Part of a small language model's weights: 5.87M parameters.
Each number is 500 + 50 x the weight over its row's rms, rounded and kept within 0 to 999. Layers, rows and columns count from 0. Numbers have three digits each. The size before them is the row's rms in percent of the matrix's.

# up: layer 7 MLP up, 320x160, rms 0.102, rows 22-35, columns 0-159
# down: layer 7 MLP down (transposed), 320x160, rms 0.0927, rows 22-34, columns 0-159
# gate: layer 7 MLP gate, 320x160, rms 0.102, rows 23-35, columns 0-159
up22 097:468606520544532479509553545499497484512499537567547426488484520459539452493473522542485488514453507484526506566537525557457548549445449484423565589485526510473640447460456490549522465444554474471475459491511469495554516464566425490484570535521467454481577550580521530497501456454466427500596580436628511478429497533504490489518429527422525465477601518494560499464414529554453484484613549477486586464513440623536412395557485538397486546577549525483516560488480581547620577567472515
down22 101:457621624500508538494440463478467592450449614564509466443448586466487515469541460579441510468402441494534494592529508552458457390587492455471457539494467471494466491478481414569544495495563507491554475494556573518493486592515445424551451477539465461446446618480435541525480522412484560456479482436643509517560530427512556446511532506534479416485527453427597538464456565539426505510546424534501522545538487499553497507553495487518508404516511440505491503528522514557548486427487412
gate23 111:464558502447392516548495451451565507437471482432479499436422444457534459451458525441462429463543512497554450470481475483538484485469548566390461449546556498575530404412572516516562444515391531498420442530495524541565506456500523423501572524486518427513543518501549529536499469517492502437468420510494544430384502422501471506594445538404520501583454498615432447575585443474527459499524486407424496486553536481497506453509559416518554417487499461568532605427477574553487541512472540
up23 100:495479490591602485507455579496461497509503576492482466454435456496634471546529476576507520437510572397438531517542532552562459451619422471509456467546516483373551443547519492435502532422534553606534502552427542433468471499455509515495465444471508494484495472519439522490431461441468445453493499560527586433499441492531454459463396518627602539520517517478454470483563444502487543539499485496503466478575581391494397450509438497472536485454447431519499484537496475531476396459422428
down23 105:501580593555433511486495480506467430479456521502479510540453465508422507433421387469532433443515462485458477487533425446471569452427424518519611534509534568453593567567422389486555511417532520506492500398524466438510607601439492531511492486518534594476496520565486582434457467506490488535490478548372426567541460452522456554549426496379462580524465519521474586468457452569502476464523518541544502479534491502481507464529454575509434501518460520531590528519477401512546504521426522
gate24 104:535480486467474473446510562464580490563443460533488511563466470494601578444495570454462515506485440543563458568444520536498477591490414406471536558472572559489520517581460472550485507507425576515430537465512497503500475403569503546567467498536426529463425470440466543549579532515506496527510452361510480493565645468563461448479567610435476441534557535412501505489548578519534495487428545478512526500468559428489511540445512519535525491510526476567458566539503597594435467357513506
up24 105:431480521498440507529548530445613537553523507543501524535409439513579398507430559487511521490502473532548449526408448468525505527509493533509560547636581494451507495407512544406479504636508490494524408460485466382461590499452489404477532434460576634473464513490567531537515496485484459516435471408550549468463527468490562489405415447524534422506573470541513565523481457512489530479510495597567478527390533529473449464473546499556503434457493461519489466437535433490523435477433532
down24 095:542496467465444540544494447492459577592424441445431516502531478529633493409503491589530533547562437514459513537510522511459543521536480562406427551442463454452486510528502471523553390441552486424477546495495511489517613523463521465501452523449531499506508549453408370503446557497531473604522570535497496492397496484596491433480604473480489510515382526490490517482471581532546489474476524446547545419471537471535464526478573582492449530493465375524513581403504525465432579425484528
gate25 093:439546519509438514494441505510406549533523494385563471584485554506419462419521449425443452510490590447491516436484462482518518505530498518605586510517569506534417564590487469553585557512483520586542579525507491480545555508457493570581544586465537531442522451504494526531507404510494430534445557537581534555525584468468450445485545492384522552507459507504477425514491465554531507518428392503456454459475510515507481597477489594480482449395553581500560447533407495482427548429432526
up25 092:480573557576543499483510527509515486497413500506575521533486520472514561483514491468546511428396566477458400563519560594539503438502514573544530583512496557480491517580512441482604483523549496474419556581493459509476479473470398526470538452435531533432472429494464466482491477540465534546584505479501562503521493525483515496584580539528454516503483501439491499517573620528390557549508495588513427550663428524583512549491581578606410478420562509503463501558486463453453564487564552
down25 095:511652583469491502506575567428458523482482455439492498468513514478414421628454603568479465459409483502470508478601502499465412458471511566480546454439536510538456435528495461477509501581586515437480480592472431509501500535479382499466606551431451463467415471524456485450409370476446469486538475540539513571501526453499482519516429463487493554545519469564396485469500436485463473501537479477465454491526476570506425540540491541438502477526579521529526495618554523552432525458574474
gate26 102:514523542514427535405519464408525561494466443485467409510548478496380489451450598514594568553484551465410553566507531484499453513459551557581458487452574485471568559494449491532459506510461473460462612533478506571452395529440594445494570543534417505440482508594467491554451548455477513576467499429521487523472597522640539552487503523463478470478504499537504492519554453382571546509524489476496487452533378600459477525437606447486474518497556503487491477511545471475495496594480461
up26 098:506406499515537380451578495556425593530537478535484531544440306516493498535531558468515535546537527541524553567477416515489524491563422516486408499503489478527488502484551569518504456506489487415492492504592505504501516513410643517481619515510473519404506411508591532493543504436514549535466531546489546400472511516480493494463538511484392559497465435546476468516503518473605444517547575494553434451570539590454563471459509421518485445455502529479516496502610557498470458534459576
down26 102:576525459507494542500439515438516454502504545471522638507517501521535508503486578463430478484498477593558448470428482510587545505466523472431592486461475614599538513447469483465494566518475455549416557496500620466403535495456489518432481480548537542447472522521516464490464593459449564559564486450490522520541478576565396538470575604491551502509560526463535596467554529540393539530454624527559390449534469486444519485571476442572490516558502618549498513517479445487497500449450474
gate27 097:420422473479574465481428446445615471443417632495553607450590488536461513548462423508514610462513556554487429462530466574527406506496420481551516444532526432545526448635473511425481578477477527449478512461481478595434471565486490610538505582498494452539431509553492540486429497525504451494439481548490480580465499457484416572448482489445564565556519504473516533435466459500478522493482495582456472531569418485472489526507469501493399462534453437478563431536447501500498542519542559
up27 099:438480471462534418523575456498471540491577464436558514422538508546461483593406486453608538517536494495579494435547489549451490496509456508534499517536496523628469525537550441399536524477459597419467515436492540378561525561505457506498447543601554520502440532468525501501483567538415466492409435565560497513532538539522466480516476452454372490632518527451459471394560432579562515534509534542454487456573523437596447460464505462495525550510536504454482442579479468544453493449476450
down27 101:620389464499552433456524416454458484415505599401517522538498471485547463587539581587487543498554522522481433524516535498482456453477530460547425502405497507492489462573505534450530503465566581407470489501380552488400557532433452599508484505532609466463507465427436586508559475494532458532471567544452455586520507469455498428477532472526558489497561524421541520465557538532497493374497524440410497560573513447547457550437559495478503533543475474560436426546460484490494496457509457
gate28 106:518456582466658480474522520515493529502419514505383435504485500450490477451562493526498450417466506538540417524553408571520426437498457461530393466490442548475536497506388416452453442485475486539533583549513464519587452415512550437408541498527505555455496460576544399425521557502506467471485503485475464508481564456508524508566491528551471498457585492379512477474549551501492509563561441509491488423375561560506460461407471456492486436485520571459390520468542476512556499424456493
up28 096:541490505454557427466502501469459535532408512552450447502510536493564539451505624613460547437556480585514481595472477556456512512452464453534506574549437541534458529555527429461491481551529431462494553475502465573541445426476470489440458552551581501516463461506469481523627547457560447425495520470506477549518567484399469485560590607468487490507544496420519469576540594528444483542534491473440557439390567550523517413529478454452460441476475532520473567470605463576417509428472436
down28 107:556585511489489467498520553442468523447461483561450527511532419473514458448471545531477499556555521525597420503410413540417544471484439418455484483517550527460462465481518487510615569593456493513481458477469406558547451424505540479384482441539493504456482537510477458489554488505569437450497440467549442611649434376467573461507543523506504483481510495505552476403499620496426504588520433535451511507486566419477463503543517432473517513549580558541481594455553539575513498510504466
gate29 101:555583520455670459502526488499553509506538413488419536460475452442542511473527417453512544510576473516418484509487497377414498508432436434528488520642493528587453573448521472430534438510525488433463589506504501539537484484422448558543450539461468505445340461603548492524498522474443515517499480486387513460429514529488488553484540472497431615444502519467418569466522433487461522473505549540575472482603515488528541487566469572502498494543479515525455503556466446491537451539451527
up29 108:567525498376526434544530533407467498463535436456425514495542512404476522483474422517497466437473498547514484449481458484489566494512473414499482451524554516509473545577458543539464329517538460475463463580476449594564528516469456475533526452443481551420464470568544410484541474465523473514490445512458611504431455465484545497595561458541503572373494553460488409557449454585483520461466504575569487542563584447490603456519451492536482495442406480528493471477520508504593477465516604
down29 103:521495526555390483434496597505466451468582446562604491486528587431493467513502456583538521467552431498530391454493488471512488528437534454482477484478471423429532607498477588509386556454476346554401516590525477520463463526471460522477563451567485525495539529494523525441492454560551425492470474509464530435498480410403395514443538439604504508498524514506471507518500574525492543562446538474489496531461580585457561481440549489441550508469460518457450441510577497485586483477570443
gate30 103:483467487486587469471479528511459539612534563464506539492459436586525476518516497528487533514568514378516580531473548492495486430496491478559521486478433531494561524545485542466573540541431594450478521494447454497518464533517513471426552506661547417522415614595511510499508494562376460560539481438560518545534488493526503474532465581572541534485506532348431441616500480520444533534451483459418460517443467474457499514504521528488394483442489417503523608492561473445482547468410515
up30 099:477549520513370476350501480501491426437414573541487538484444513499583553520409504516530436511450479500444462422472417517423491519496532564357492597529588500462525540538488499428581530583534501561491543477460502552503524442556474562470492549578494466420534477445545476490573557498524528431506457488403471534534445486541510522542416495489561484503495434452426472546499568543496559567452530549475515525501524501482538503424530464404471460432548391525516497447482497414402474436417530
down30 096:460433463431512522447478564533535462479521519467447554482483448431463522443469429571513461524566503425534527473460591563402442462551481531490577446526429518501473536466452482513581528448532554537530546456517570429505516616402525563470558436561483455566529585517471470559428558469452523538576433428527604534510422498527554477505416523527548478453517561433507481553557466432506434480442474547542472447546516458492442499560520480395414521425405517503459509441463400575601497546460525
gate31 094:440431503475510508440497422484467578608453546590513518557530502539533395558456452486499438483539542432546522454444491436489525462463541530463438479517403504537478502514496456406518561534486553524510381434534439490629524584433470567504585524524441497518543517581579594586482480422575481498493518567426527517555531532502558440524421477515548472438501517537544541493394524435553533519427408465518448482520536559523468428484503355529559531442494485549483478461490476453514498503532402
up31 099:498467552463456441551603549483441514557605461544476501525438476503435503534537466438515403516409464586504497481458444581496562505458538513482518516406604509482573398492526490468526470426496500472483526496483564617529533509476370449496503619498571529453526543556466513470527420490527441576496499454424426545455555539529434516478640425508564472552527489476538532525591467392452510580513392489505508520501600403443502547538482500519492473500462489545498545517436548529557532496516517
down31 096:481502511499565542457460524425588487518421500498469512516406568565449498506457504442551418454459507509459480473536505364438540578590421426554446541589472505489493612511450469502454551479503487538560544466532525510503533376448497536501452465597601579561459476520538442486473577549578527482493524526494451478531584481496539416529510411462526526440568504531512499579498533557491449440501545474537524503392501497448411524574521412357554547563498505501465595455522469555510458493461479
gate32 092:460523543545510416557515569440510588450470511369461476506552452538467462484467513590513456467411635420511600425610516500500486542509514523500412485613472492481526470457467450489509528482506469532495585492473459461470557423529433482541440526447496459544479483408503583442456527555542479382525461432458570507533593527527619541543483414437507417499519488437517522551536519505565447408475479514484475505532541515448431573478423540557479581457474506510460446525438462510504585496513444
up32 100:488514455542486541476488478526470429434544509476436557538627490552529491467445573546423552561592457555548418490548489422554491441431532429576513584432473532541457466493582369527491517503510552484495577469551485532399544476466399563431455615428477614473498422524495500469490393473439554503495561479486496528434506546477467533492407507485446485483425623471517545463484431484491507431532479469462588489487503456586530558558452479471481545477431466455525549451515532528444429507503509
down32 098:555523477514444500497456517513488472513460412548539538537518469628490479566484547505348553578412474555479417494456419517395436485456476379504501594493508630547457395538528452524467541502442443591562527436498507468479499489461511598551588500524495530528512536593562473536486537450481450473504474517554454493462453444417467465464501533441461559544520547469392421535464564459452534525434515478498538438520484462387539494568485443482590502446439538449446493544481515536450468517526530
gate33 098:464522497571433445531472539581515439474499587426460463480546636439411428499462440584501559511411563547475450481452447417582520572600365490493498559476483450479623461596528485446468559483550573472435587465426463521505474483396534540552457485553488530470560566455530524449445490485486439487509492494550504477460449492425506483438466477484465564498443525622502533587501463585537481542540459478565498460516495533560525513470472456553570483529558518456480534466410435498525505503471528
up33 095:518516572458570522484488565434527468604527431492496552480494431534492530523586455429546568489479516467590448416529506552445537471533363532517472521510557562473527508483658461453482540471568526572472492404517420472470536444522519617456489471439506481545467472384516462532464419563529477445496488515515546401471494509523580548463583441507476575465462488559463434466554497496466613453426530508571442558541543535448553477511539504544495525408491396501472483520525411474468425453496471
down33 093:544428498493473496607485390485517518493471556464545425489518547507421462558441526453457533470425535511510500424499452473445477494417467506538577386571430472333511429512444517511510486546469491528557454614447508525537512472430526510504522516539434461528512636539423515515427499497471529529517471504443499495496445506508539460475501446462463507501453508492530543497536482487587409405494489432479638452539449545498571456469480393458409475584568564517459426514417427551417478514486470
gate34 095:513476535486458576509535504470455542382499505521475498473557511571574499474531561475526410429460475482515453388540505530532457438529533492548527489467498489507487488489599491404517437576552459559521473496393410607510388466552476454566507497490558527456529515513508573502521541541561584524554456547456499628488577527549493546443482474615478496401510467465509550472461472463496520425499439450477458475465526445468492544562494547532398526466518619493528528505389401527437559524405593
up34 106:487533446506471400519446484569527579588418552509569472573480509492504567545495455529512613485473499502392540568582466535508476529641362543472466509474479509523541402571501419579380518431457525446482501530477530444498573469540481558454495522511462487474480558434535546524517460486511512351465563468481502406455496494507508456498448516466476546459558532481545571541511442537484524492488584493507500534395563425556507484481465543595512496550485509439605484540566525591488478531559460
down34 096:457507542505513534426483475546458563487567524519572497545400475564534465557526641433428567488471533424528447471559508479558472395450519432547607483531525539501453407456533493461541586518575434478586462476512487536502430480525511506474552504508429542494477534504513475530522538455516515470549507508516564606510525446551653564561509481400550498543485458414394465434609546551546517607483491537428503478535450494493437402493475442478488551514490514504498517524436489518379486449474452
gate35 098:510479483400507522453526535535528514498471458509400447501500437572524602584553517509455594402513613486419445565496413531560534446519458482487418433488548511458502518497576562528501503493530520554549464517519575535473495513528578421355540533487488503478515446575433567490593490500547462448544504572456473550542446456477517462533473528500462592438550539483415496480501440489522543526440487608466429433586543522537437494408425510547528497429423439512470419523530545452526425532422502
up35 094:518543478544535567548528510510554511569499428569544573465519552443505495438517459510526437551500503445471463502451510508504558470521507612405462474500462438500515435373432410465507402485496501447506449585543497463533516512526546500558497458515581468475450524504570563347570481531517463642524425439515507576506452485506408492451556503532526465516441468548468445411440533526564467471605481501456558538601524540407521580481551514505454469542526505440535574550458492482542563379509466